{"num_hidden_layers": 12, "hidden_size": 64, "num_attention_heads": 2, "num_key_value_heads": 2, "head_dim": 32, "intermediate_size": 192, "vocab_size": 8192, "hidden_act": "gelu", "norm": "layernorm", "norm_place": "pre", "norm_eps": 1e-05, "positions": "rope", "rope_theta": 10000.0, "rope_fraction": 0.25, "qk_norm": false, "attn_scale": 0.177, "bias": "all", "tie_word_embeddings": false, "parallel_block": true, "extras": ["capped logits"], "init": "trunc", "init_std_qkv": 0.0747, "init_std_o": 0.0, "init_std_up": 0.0747, "init_std_down": 0.0, "init_mimetic": 0.7, "optimizer": "muon", "learning_rate": 0.0108, "beta1": 0.95, "weight_decay": 0.026, "lr_head": 0.0124, "max_grad_norm": 1.0, "warmup_steps": 200, "schedule": "wsd", "decay_fraction": 1.0, "decay_shape": "linear", "final_lr_fraction": 0.1, "batch_tokens": 32768, "max_seq_len": 512, "doc_mask": false, "train_tokens": 141000000, "max_steps": 4303, "dataset": "wikipedia_en"}
Each number is 500 + 50 x the weight over the matrix's rms, rounded and kept within 0 to 999. Layers, rows and columns count from 0. Numbers have three digits each.

# down: layer 5 MLP down (transposed), 192x64, rms 0.0815, rows 166-191, columns 0-63
# up: layer 5 MLP up, 192x64, rms 0.24, rows 167-191, columns 0-63
down166:463487475558476552518497429574466456425582567392589460431522522578551613501495424437598499497447447527523472556431554446419458464561526436438481426541523631521408459486540450373617638517508546
up167:401514483588436368490559495480503557493510477431550652421466495410555459534621460444450568570524531516584449501465532463507538437512557423459540594595443525523466479493490492513610438507491426
down167:581455460536513568533489475582465415422435540529463449537522495452515456485433444573559443363496467474414531455544529564453396591517511548507457625501519462430636503455487591567529542452530540
up168:540414490468494555577459522491455510511533515525519480472531493440474479509528531539396547428562406512473555524516550516462483500427516440596451532450478540540453476432521605468567611441480496
down168:532546481532502458461544571560423441500411547519485547487587550488549572561522383505518485518546551514464415444524395537463508488486452497441474416488549499518542483449539498436520495537510526
up169:437554444510500487528454471407551503566500532531446544487448460427556545509487632477469595467589465504502533408440538494469486502522539557420473579497422528530499627523383438493441496483546483
down169:516564457490499474526544511523512540458423481541485430452539620494353435492511434562540479495424585543559473471547484491548427542485456545508554551522495486472543403473586594469508442466476490
up170:459460489489547524484566424503477469505579468528524480548541522503451498469543554548474490544527555456526491513596511508525468414455478444494428443481446579457457510521540432409433475579546482
down170:492561523573506500505457545476503495477435614500466524432481543480569471525452504457481463437452473499498469478450507498489543590527524514482549530468492419559512548495475514511585554403462504
up171:514416537463479557476425518518538435523547473559548556542417485459403564568368527467546534570516518456590527520442512579463420452465483538510551472524458457533476492463623445551480386481530491
down171:428569491569490417505489512474475466477471465517386429476552504577537510583449538548517466614547454470522582507538546471546451522416531526558472552473557444435398486478439534492584485517566395
up172:433536498424548501579432580474467564531480519510486606470582501499570475572488518393443490443588415462550552447458461566481497556485482537546494438466462480499522564580484564487495428504427496
down172:563456409521535534490457471451552592391454507502451447533525497542527489448517453583576515526486498466592607562465480458509555475437550451472451453536546483498486468441452561490587442462533510
up173:504511483561473508597454562416468526493505474450481508464513530484462501499432488499508418486496516452473563557481546515498592465504462411502499543538536488490612535423428502534430522444514492
down173:536551435503393474461476569466550489491479551549563476504508430506492510533424479523478509531509483502497514454559548403483436598540460549489496503478519500479488571523484494475514520498468507
up174:552495436476492500533495510403562501541457479490498420403492459521572515458551512555445497415521585505550532453453474635455595517459422536590557464456528470487459457512551518526555443493431554
down174:531561483573464615531499513492470535469456456507491395451538551544501475444576477439484494550461542491512580560469572542522467522447436493544490455485446508493413456469532610487497490477515437
up175:504435434442443539550512565470420488595598563502469442468480610490436451520533534510501465445520458466519471493417574460466528433517580387567600402539475601519548491467467548516454525451387486
down175:481510569608524655548518488466371429481463498486444550531560446545499516532441577452490458520557602514481488493542540528488521516524392497452425587447537352464486555448504471529449473454573440
up176:377523521470554434515529520471502498494392518532619569443563505425504490559484525361473507476602458620504506499433487514492431437418515510519542560575486519461461519630499437501532408478589537
down176:544463459481551457512598559574485535437490442484499450507447428538462553522525520464615478483446610488428406508537344582553518519478474407459526504527480437557522409527468646623451539525544406
up177:645369554467406609453491475574468331462620465550482460600469502513416442499513514641465547504397486484496514552586634427515463378482558418521574497578515523566557437492515612617423535443500450
down177:588506529503479545458494425430505402520601459506578315548518544395311378474605539499599438598450628482506523500617589398527486349525532428619520416627497557638549427374502628661443449500409376
up178:462493526460500606404532427517476394619497526571633504399530501518447393571487507507458501530479555424650532510580490529483468407545611389404403475447595520530552459533385458485469451609529500
down178:424551461543613332561522453463408545463422580547443553586554621475486435506458450516507440490430440671560559526452462549591508590577494432444396532497487537575432567462594441386526463479499451
up179:469466556483532435513504520519460497450528511589522583383463543452539524422458435467481565440530432409568508490521541382491525539572607501461558542509515442566523431461478586479473475450474514
down179:531536513538546373497512461567468638487509446465545521511531393484409485574530481477480501510565481364582532489550498443540481543496590526341516578439509477494460457500462500557513517505448545
up180:498503534494533502555448499449660539508501490448465551512486460500460469564423586579583585532487478568510509399415401515591430506391435560547497628475458530480539506550366416574524477451468427
down180:461441457486379483458517599577438527468576706530504508463503585516458534493521614578393410518463420580531527524453476422462459540626584487444427492481503452460530481511579460514541509413542418
up181:517571481471533514527462397560469507478430434307479468537582492494537490458470468548528557507540482482527470520552534536428456457555589461458537567405486513561574564522520526421608445545522449
down181:459400579493477479518512509431454545476568516598496586452444558499457475526525521555459432531395502576561536456457496445564602492479443474527460429594528515493469451465508459509413587483493585
up182:423447570469478511594466551434379525508459440583577564428554520466536491444463465447368569465497500586464536457516541495494446535487477442583579469509489575497457509514531536455484583372549455
down182:530501479477538566557576490433512471557493568533493602535405655461483486520556578481459471496404526565458467416447581503381470475553512480463500472597441413537607520504490428500456510396467505
up183:435572514505569496512500514513467413476538437464492429511543361524501492449430470564582431472474494632441522437430534478452504528524455509509481470396494527553505481581538462503554482508486464
down183:553439422515415496507432479448498542512464523594482499431415581522383459476577553456461504498540467492531466451546485526556453487538488503557556411559522497538535562474515497460507508523511578
up184:445516562526560486522571513569443540431462518553543577493514569477546559478498557453487528467481549500429521444415530419490434517517540548546541600495412430508479429524525469400560570496522477
down184:518496469497446482473492488458548460593564493441503494507433459512457470515489495568501510533506472482601454525558495573475604469511487485441427410479591575503505553505465522606429463489485537
up185:522488482477499439521501402551531391484585477521431445501490466435447477521522594576525556474456457434550442552574511510492520514490484508511461494463462525487509540512505502593496497473599470
down185:522531472459467467488496473471471519569440523470507574453543408590455485532498475509565497446523481551521517487528561488462507571530521427394473506510531438528463514475466417533566538493538570
up186:607507488458542531446550555438531451462490579409378542597531478504484444531480449482538486494541479483475501517508584514478518425554607507577511404428518452561556473497445508508529486473411458
down186:508428481474504545543552467427520453523493443465464516566576550428507482510521500568531380460474573487513475414463544516517481553560633557489445492532480506467608450440492520507458501413569491
up187:460450533506583465561453430395404585545480445477439540448493511499537405484566470510527533524548475495514527391450596484549530549595544440525543571429467495563512465543546532485521428534561391
down187:503531499525505469492546576608577468448525475471559516559543529504478587523443588493546538432422523524488500582544386536431528404459440530507443459506511473419418518441494477530460513476439562
up188:469502418538556549525444486517604466578479472490583446477556533522484450649484486515470467469587442474508502531560470618476518457441414385540465556518544499431576515545385418518501482448493561
down188:489519491445539535521489560515595487502510489548476477409496466605535443543575432415527538500538483458382483564526540470468570484452429572541531462536545478435429522437435441491454554569512537
up189:460528516512496520470438541488509559615453592469472614406566501564522501489514540576487488490437490351551485481572460496579479590445532422487420458440565472511565415483505546547401516550479473
down189:441482508512590429520432546457424437563489514561471499499462579488375494568599505493424480540501555450621502534454440585517409508700411497436456571403613529447484448478482565485529515498562473
up190:518473432468474501553492437505538486503517496562467473450442400493475522515555467530496555508542512459547485583527578486492521562523557491520459494507470541539474465454489532510463488523489423
down190:537487458509448500512463413482522440519514512572491426509433434514545485478525517442505495515510522464496496533515521539544497547470574506484523486515478536495536447493444483576503591496504454
up191:448492436506443542601562447439557495491523504497540528548458510487451456549525528482518511607460536553458431464490499446420561531559564494476448565454485504431585502478546432524381471459567490
down191:500525514469636502451480491482376540419575416452545500503540564532510524489553457516497504479514483456473506507475520529533483552489561471451517445491466460606439556525427465407598514499509546